{
  "n_layer": 15,
  "d_mlp": 128,
  "norm": "rmsnorm",
  "attn_scale": 0.177,
  "bias": "none",
  "lr": 0.00487,
  "grad_clip": 1.0,
  "decay_fraction": 0.581
}
Each number is 200 + 40 x the weight over its row's rms, rounded and kept within 0 to 999. Layers, rows and columns count from 0. The size before them is the row's rms in percent of the matrix's.

# layer 5 attention value, 96x96, rms 0.366, rows 89-95, columns 0-95
094,130,246,184,184,188,238,155,222,228,163,277,251,228,270,215,159,208,188,127,245,258,193,220,223,224,134,166,169,154,184,271,186,197,125,197,304,158,168,190,226,222,208,188,190,251,219,309,183,173,206,198,201,248,214,231,225,225,162,117,209,145,180,309,197,206,238,203,219,217,169,210,214,201,136,174,240,146,192,197,186,154,183,194,166,198,194,255,195,219,218,223,158,291,170,205,191
096,226,227,129,214,229,202,176,205,186,215,159,260,182,188,245,284,161,162,164,225,187,189,301,215,199,179,207,246,175,169,267,179,185,162,241,228,197,177,218,192,243,161,254,204,177,187,264,215,247,197,178,221,154,241,207,185,233,261,267,275,243,167,153,170,154,226,178,223,213,178,294,234,266,192,136,291,232,145,235,216,180,214,197,218,166,123,206,249,158,228,241,161,210,144,149,152
097,163,246,166,174,214,162,221,238,212,262,149,212,224,194,198,231,203,215,199,135,164,219,215,148,203,207,176,212,157,282,188,261,210,163,175,245,230,153,142,254,173,167,125,175,189,224,190,210,267,216,153,160,166,209,168,160,275,264,132,252,206,182,269,169,210,172,187,149,201,208,262,182,170,258,200,224,182,210,251,199,172,153,134,163,199,148,118,186,200,305,226,193,140,159,269,212
108,126,230,189,206,224,194,223,229,259,212,193,184,146,189,227,274,133,172,167,177,259,244,195,139,152,187,203,144,182,255,216,142,280,179,237,196,139,142,157,138,153,220,145,191,186,130,168,255,155,151,253,221,181,220,244,210,214,139,227,242,173,172,198,178,175,239,287,184,152,250,177,168,188,147,176,196,204,209,185,192,200,266,153,141,194,221,207,223,158,199,240,119,227,154,261,173
096,232,193,210,209,215,242,217,197,183,188,224,183,233,197,122,198,118,179,181,159,227,196,198,142,227,235,234,237,229,161,227,223,223,181,181,215,121,209,193,215,163,180,146,177,230,171,226,199,161,253,88,163,148,198,231,94,107,163,157,227,232,193,251,239,83,228,199,201,238,212,247,209,97,228,179,228,206,130,169,205,208,115,173,191,174,161,221,154,185,178,178,221,228,228,216,208
096,184,297,195,188,198,159,225,179,153,217,194,157,196,158,159,182,260,193,220,206,188,155,237,162,187,191,95,141,177,152,216,167,257,182,201,165,220,170,229,124,269,105,225,147,180,188,167,166,240,188,206,183,85,226,158,205,151,168,202,155,154,188,272,169,279,268,197,184,164,260,238,183,236,236,208,232,217,211,250,263,175,223,212,211,208,178,191,220,198,213,166,137,151,234,172,219
106,265,265,202,190,262,174,187,191,149,188,238,102,219,217,189,198,211,240,241,173,255,220,238,191,198,122,215,255,184,170,231,151,254,211,220,195,280,310,246,201,214,180,207,234,240,160,175,220,253,241,149,233,222,192,266,199,224,190,167,247,168,164,246,210,167,154,214,225,237,222,262,193,169,259,158,187,213,251,145,118,231,233,199,196,142,199,142,193,216,249,135,270,204,215,182,229
# layer 5 attention output (transposed), 96x96, rms 0.329, rows 89-95, columns 0-95
097,242,228,249,203,142,184,208,203,259,196,247,123,241,175,186,247,170,221,248,268,234,130,259,188,195,170,198,176,148,204,196,239,215,232,210,180,207,238,262,180,172,172,144,159,244,221,222,96,240,213,206,221,282,210,150,205,155,167,204,215,235,269,217,129,224,156,226,244,204,198,179,243,163,149,250,266,206,173,281,178,144,160,109,232,192,168,197,223,239,235,194,203,231,241,174,142
095,228,174,159,157,194,201,276,156,162,219,221,306,143,221,160,173,242,228,181,270,194,227,248,238,162,196,289,154,235,225,174,183,163,285,186,250,191,199,203,182,199,235,269,175,230,252,212,212,235,215,181,220,209,149,185,220,176,267,218,212,281,264,218,177,231,198,160,190,213,168,213,195,134,235,173,182,209,215,211,197,128,160,213,176,270,189,166,290,198,165,210,298,219,163,139,172
099,148,236,146,250,229,164,174,105,157,249,142,321,209,192,173,202,206,259,195,236,140,181,242,182,192,194,132,240,206,141,211,191,224,252,199,177,186,185,209,212,190,205,204,144,183,275,235,200,246,153,265,215,198,138,201,208,196,190,167,171,211,189,221,237,231,169,238,236,256,190,289,211,188,169,208,162,218,249,243,262,197,189,147,168,277,148,218,146,217,239,131,169,158,140,207,173
096,225,232,151,185,165,338,231,268,171,274,200,250,184,290,192,240,88,209,185,151,216,230,224,221,167,162,183,161,216,210,147,181,199,215,209,152,168,184,195,211,167,180,189,147,148,254,178,147,197,194,166,203,204,140,179,188,213,194,185,191,185,177,194,200,168,182,261,141,186,200,207,190,264,133,265,129,253,115,187,171,206,213,236,208,191,99,231,201,187,192,176,195,257,184,196,182
097,236,179,205,177,196,279,81,218,204,215,178,182,184,216,128,145,229,284,181,179,294,153,273,182,231,233,157,204,207,151,191,237,226,202,144,223,204,198,174,132,162,196,195,238,230,283,204,223,190,163,212,278,146,154,213,245,203,145,160,176,221,213,142,187,191,187,208,200,221,208,187,261,191,216,130,305,218,158,256,141,201,190,194,219,260,181,213,213,179,185,206,153,178,189,256,230
096,156,262,167,147,255,238,167,205,149,214,209,139,227,196,260,151,173,265,205,244,203,198,266,131,174,188,186,177,188,224,229,284,221,257,218,181,195,194,183,268,160,251,219,219,219,233,169,224,99,204,278,237,231,240,208,187,217,267,215,146,229,157,243,169,263,147,193,192,144,213,176,162,198,211,246,142,216,220,204,211,268,180,177,144,158,184,226,153,207,241,231,274,191,140,175,254
101,193,234,255,199,230,194,142,187,188,145,197,228,168,301,114,243,190,236,191,230,191,219,173,191,175,206,161,251,167,182,212,205,173,159,170,279,173,300,213,207,223,220,251,234,255,238,213,214,198,183,173,247,192,125,305,154,222,178,198,194,129,265,203,216,314,181,208,206,180,170,155,260,259,147,217,253,221,234,166,219,169,226,210,217,166,228,175,210,220,170,163,226,153,159,147,188
# layer 5 MLP gate, 128x96, rms 0.403, rows 0-6, columns 0-95
113,220,158,153,256,202,186,142,201,211,222,100,218,180,176,132,213,252,201,192,206,195,173,234,180,195,244,184,228,262,176,148,156,174,221,137,276,181,217,201,209,217,210,122,242,138,237,205,212,255,208,179,279,178,191,200,181,238,225,223,190,205,142,158,157,194,205,167,266,167,142,181,222,188,189,214,202,149,234,206,278,176,115,176,229,120,226,104,261,238,208,202,196,147,265,209,266
094,176,218,218,234,190,84,323,127,207,255,198,178,153,214,126,169,126,211,220,204,177,199,214,190,250,171,216,226,223,183,203,141,218,181,201,259,187,229,166,147,148,196,151,226,231,189,137,185,167,155,150,163,127,176,220,175,255,224,238,186,229,247,232,175,239,127,165,166,218,203,204,183,209,261,159,198,271,181,200,180,234,200,198,229,201,175,140,183,224,237,248,274,209,124,161,180
088,166,222,229,184,224,225,203,221,238,126,228,219,215,218,212,139,204,261,98,123,146,231,253,185,150,207,195,186,192,171,222,168,189,198,215,191,196,251,212,223,168,222,190,220,222,187,204,224,191,161,231,129,178,280,204,249,133,255,233,164,258,159,214,166,205,186,224,209,277,146,188,152,172,165,236,264,197,265,219,237,256,143,204,229,223,229,236,226,187,128,158,294,184,198,90,197
110,184,209,269,176,199,212,255,170,237,146,228,189,236,245,275,155,207,265,161,264,207,241,271,279,222,193,191,252,190,190,148,196,202,225,141,164,192,209,187,220,162,200,166,152,177,184,143,248,152,181,192,196,229,198,161,207,149,238,155,66,150,187,150,207,227,222,160,193,144,151,164,274,140,186,253,237,234,204,210,197,248,184,190,173,195,274,196,149,134,149,194,227,213,190,245,232
107,186,213,225,225,156,214,143,83,150,237,154,180,240,193,141,254,205,187,177,196,217,149,190,208,174,181,263,210,236,157,209,179,209,253,170,113,188,215,226,188,149,271,201,153,195,160,187,219,271,170,187,277,170,219,196,186,160,249,193,211,284,227,151,204,120,167,187,303,239,171,137,163,166,101,170,228,195,187,203,174,210,207,214,210,165,189,205,138,231,207,146,218,143,217,175,208
104,160,229,152,199,253,212,152,216,191,257,216,242,221,163,158,253,239,213,226,200,181,214,234,165,291,184,216,217,213,165,187,250,225,167,242,184,124,218,254,201,232,217,227,113,239,181,208,230,177,253,198,124,175,95,163,197,222,134,226,175,208,211,243,283,258,211,251,224,216,160,239,223,189,172,184,228,207,206,201,229,213,251,270,132,223,263,246,190,230,226,195,199,308,251,167,164
100,152,226,202,247,213,189,231,164,209,217,261,230,222,206,225,222,193,187,166,158,213,242,113,210,195,233,264,126,170,123,232,174,215,158,215,243,242,240,124,133,298,198,225,271,251,153,187,138,115,176,196,173,212,199,183,230,204,228,200,243,164,240,222,208,235,140,196,191,162,196,205,189,169,254,159,203,152,253,138,160,270,193,190,147,287,198,149,223,246,186,189,166,233,173,209,144
# layer 5 MLP up, 128x96, rms 0.396, rows 0-6, columns 0-95
106,209,164,228,155,183,178,163,193,181,120,201,95,141,181,173,238,247,232,197,160,258,227,182,215,205,168,214,243,147,213,202,160,299,181,240,240,174,164,219,216,225,193,171,220,172,169,143,266,266,117,184,190,208,269,232,191,198,197,242,168,190,217,230,206,179,210,156,128,237,196,155,184,236,180,140,256,128,255,220,289,179,247,240,214,190,155,177,180,184,282,248,259,200,213,218,187
098,167,185,233,193,251,254,135,215,182,188,174,243,232,125,244,208,288,237,243,158,155,244,183,258,191,208,219,236,138,188,246,240,208,166,173,167,211,202,217,194,168,259,191,154,182,183,223,240,138,188,246,198,231,240,207,244,148,134,178,201,215,199,152,262,227,253,240,158,268,221,202,246,124,107,247,188,232,144,188,183,202,198,136,245,241,237,234,187,169,173,116,143,259,180,213,217
090,179,167,102,221,239,255,189,227,214,176,224,206,182,197,196,167,179,220,137,229,214,251,224,244,148,216,193,155,195,161,206,114,169,217,190,153,180,249,256,215,221,282,244,223,173,162,197,199,291,204,209,134,242,200,199,223,182,239,198,204,239,181,215,221,145,216,191,199,304,135,219,184,176,187,203,254,153,279,184,242,240,137,165,224,224,199,201,139,169,115,203,294,174,181,140,239
106,190,160,205,226,279,228,190,194,199,239,160,232,231,219,222,206,178,198,225,247,186,213,219,146,185,185,249,169,259,185,106,219,177,132,305,258,184,191,193,200,201,239,139,149,216,215,237,256,246,169,143,195,171,128,182,144,219,127,247,191,212,146,220,188,217,175,247,209,252,182,204,181,194,202,166,109,190,265,146,156,131,210,149,139,179,225,240,157,210,182,287,246,224,229,158,208
110,207,205,191,240,207,183,162,236,193,145,297,238,283,123,127,210,194,172,230,277,200,261,177,169,258,249,210,177,243,264,199,238,166,154,226,163,168,149,205,242,225,169,139,205,175,261,190,217,230,170,236,161,215,119,254,227,242,244,158,202,185,221,297,217,240,140,149,171,210,243,187,157,195,220,191,157,220,245,150,232,231,221,141,184,262,231,203,204,204,192,219,230,208,202,141,250
099,143,125,218,170,183,138,200,152,191,221,264,183,251,217,208,234,161,182,216,248,204,232,280,198,155,193,209,220,210,181,238,252,195,101,173,157,179,250,178,223,194,210,129,105,190,164,215,166,220,139,126,210,100,170,126,249,242,254,223,147,255,211,175,271,174,209,187,200,200,203,155,236,243,169,220,188,203,236,211,234,216,187,111,265,194,157,179,225,201,188,185,185,232,251,196,189
109,201,259,204,300,168,208,210,221,224,255,296,190,199,187,239,190,191,188,218,191,200,200,184,220,288,168,229,90,196,231,218,196,198,119,194,179,205,238,255,219,185,172,260,209,236,181,199,273,247,229,241,114,153,284,229,281,201,204,118,181,159,156,160,160,174,229,203,185,240,169,241,242,167,195,167,177,205,179,195,213,223,184,201,155,191,189,158,286,250,239,246,206,198,151,234,210
# layer 5 MLP down (transposed), 128x96, rms 0.373, rows 0-5, columns 0-95
104,247,146,149,227,184,224,198,231,155,195,148,237,138,213,205,224,249,186,231,193,174,148,208,151,141,212,147,231,154,200,199,155,205,165,199,134,226,197,134,224,228,134,200,254,234,299,224,264,234,177,248,183,220,203,239,198,221,152,169,161,243,253,190,229,160,160,211,241,181,316,127,171,160,151,188,184,126,289,200,224,165,161,176,182,149,266,179,210,200,205,187,269,220,195,195,205
098,171,226,208,208,170,234,258,99,246,209,208,244,180,235,205,207,161,154,110,195,267,127,188,216,244,187,235,178,270,185,174,253,223,172,237,244,228,206,221,260,192,184,159,226,235,224,178,214,242,207,159,229,206,135,220,213,189,215,152,202,241,131,282,184,175,225,137,205,189,161,240,194,153,221,178,202,201,208,208,203,195,143,287,249,212,177,228,253,256,238,276,187,149,161,98,154
093,219,198,166,216,127,162,263,221,234,217,188,275,294,107,209,217,188,223,177,214,210,206,188,229,176,209,213,169,173,206,183,280,238,214,229,196,213,128,208,187,217,157,155,249,180,218,208,174,257,138,213,194,207,241,185,201,295,235,211,210,139,142,179,186,197,251,266,167,180,153,120,227,235,220,210,236,208,190,117,211,155,131,198,168,296,264,178,216,236,220,272,197,250,223,205,207
100,166,135,211,232,211,215,290,193,217,219,232,154,194,185,188,223,154,182,211,116,194,146,245,221,207,238,158,182,207,243,206,147,196,254,144,191,224,189,171,229,219,243,204,114,206,240,221,205,188,265,206,220,276,214,221,159,200,274,242,216,168,236,138,240,228,204,278,222,126,215,116,169,168,144,236,212,217,159,120,183,231,215,220,171,202,174,191,189,148,119,135,223,156,193,121,232
097,217,222,202,206,174,230,224,163,175,278,224,185,210,201,180,238,322,296,162,179,180,156,194,217,195,132,213,204,127,183,145,205,236,267,209,216,171,128,238,214,164,249,235,166,166,191,219,176,173,201,223,198,205,196,164,195,216,134,231,135,284,200,136,133,241,197,156,208,198,239,217,144,190,265,144,222,171,192,216,218,176,253,276,258,149,212,186,207,166,265,179,139,207,251,194,244
102,188,198,231,194,197,239,229,215,210,225,236,101,174,224,180,262,130,225,217,252,182,187,194,222,198,256,260,132,278,216,224,180,176,227,181,186,228,230,181,273,204,108,214,187,215,146,162,183,167,221,189,240,195,170,214,285,153,112,306,152,194,207,169,221,230,204,229,151,199,157,217,157,146,150,186,205,229,191,157,149,227,196,208,162,133,227,254,217,185,122,143,188,194,179,265,184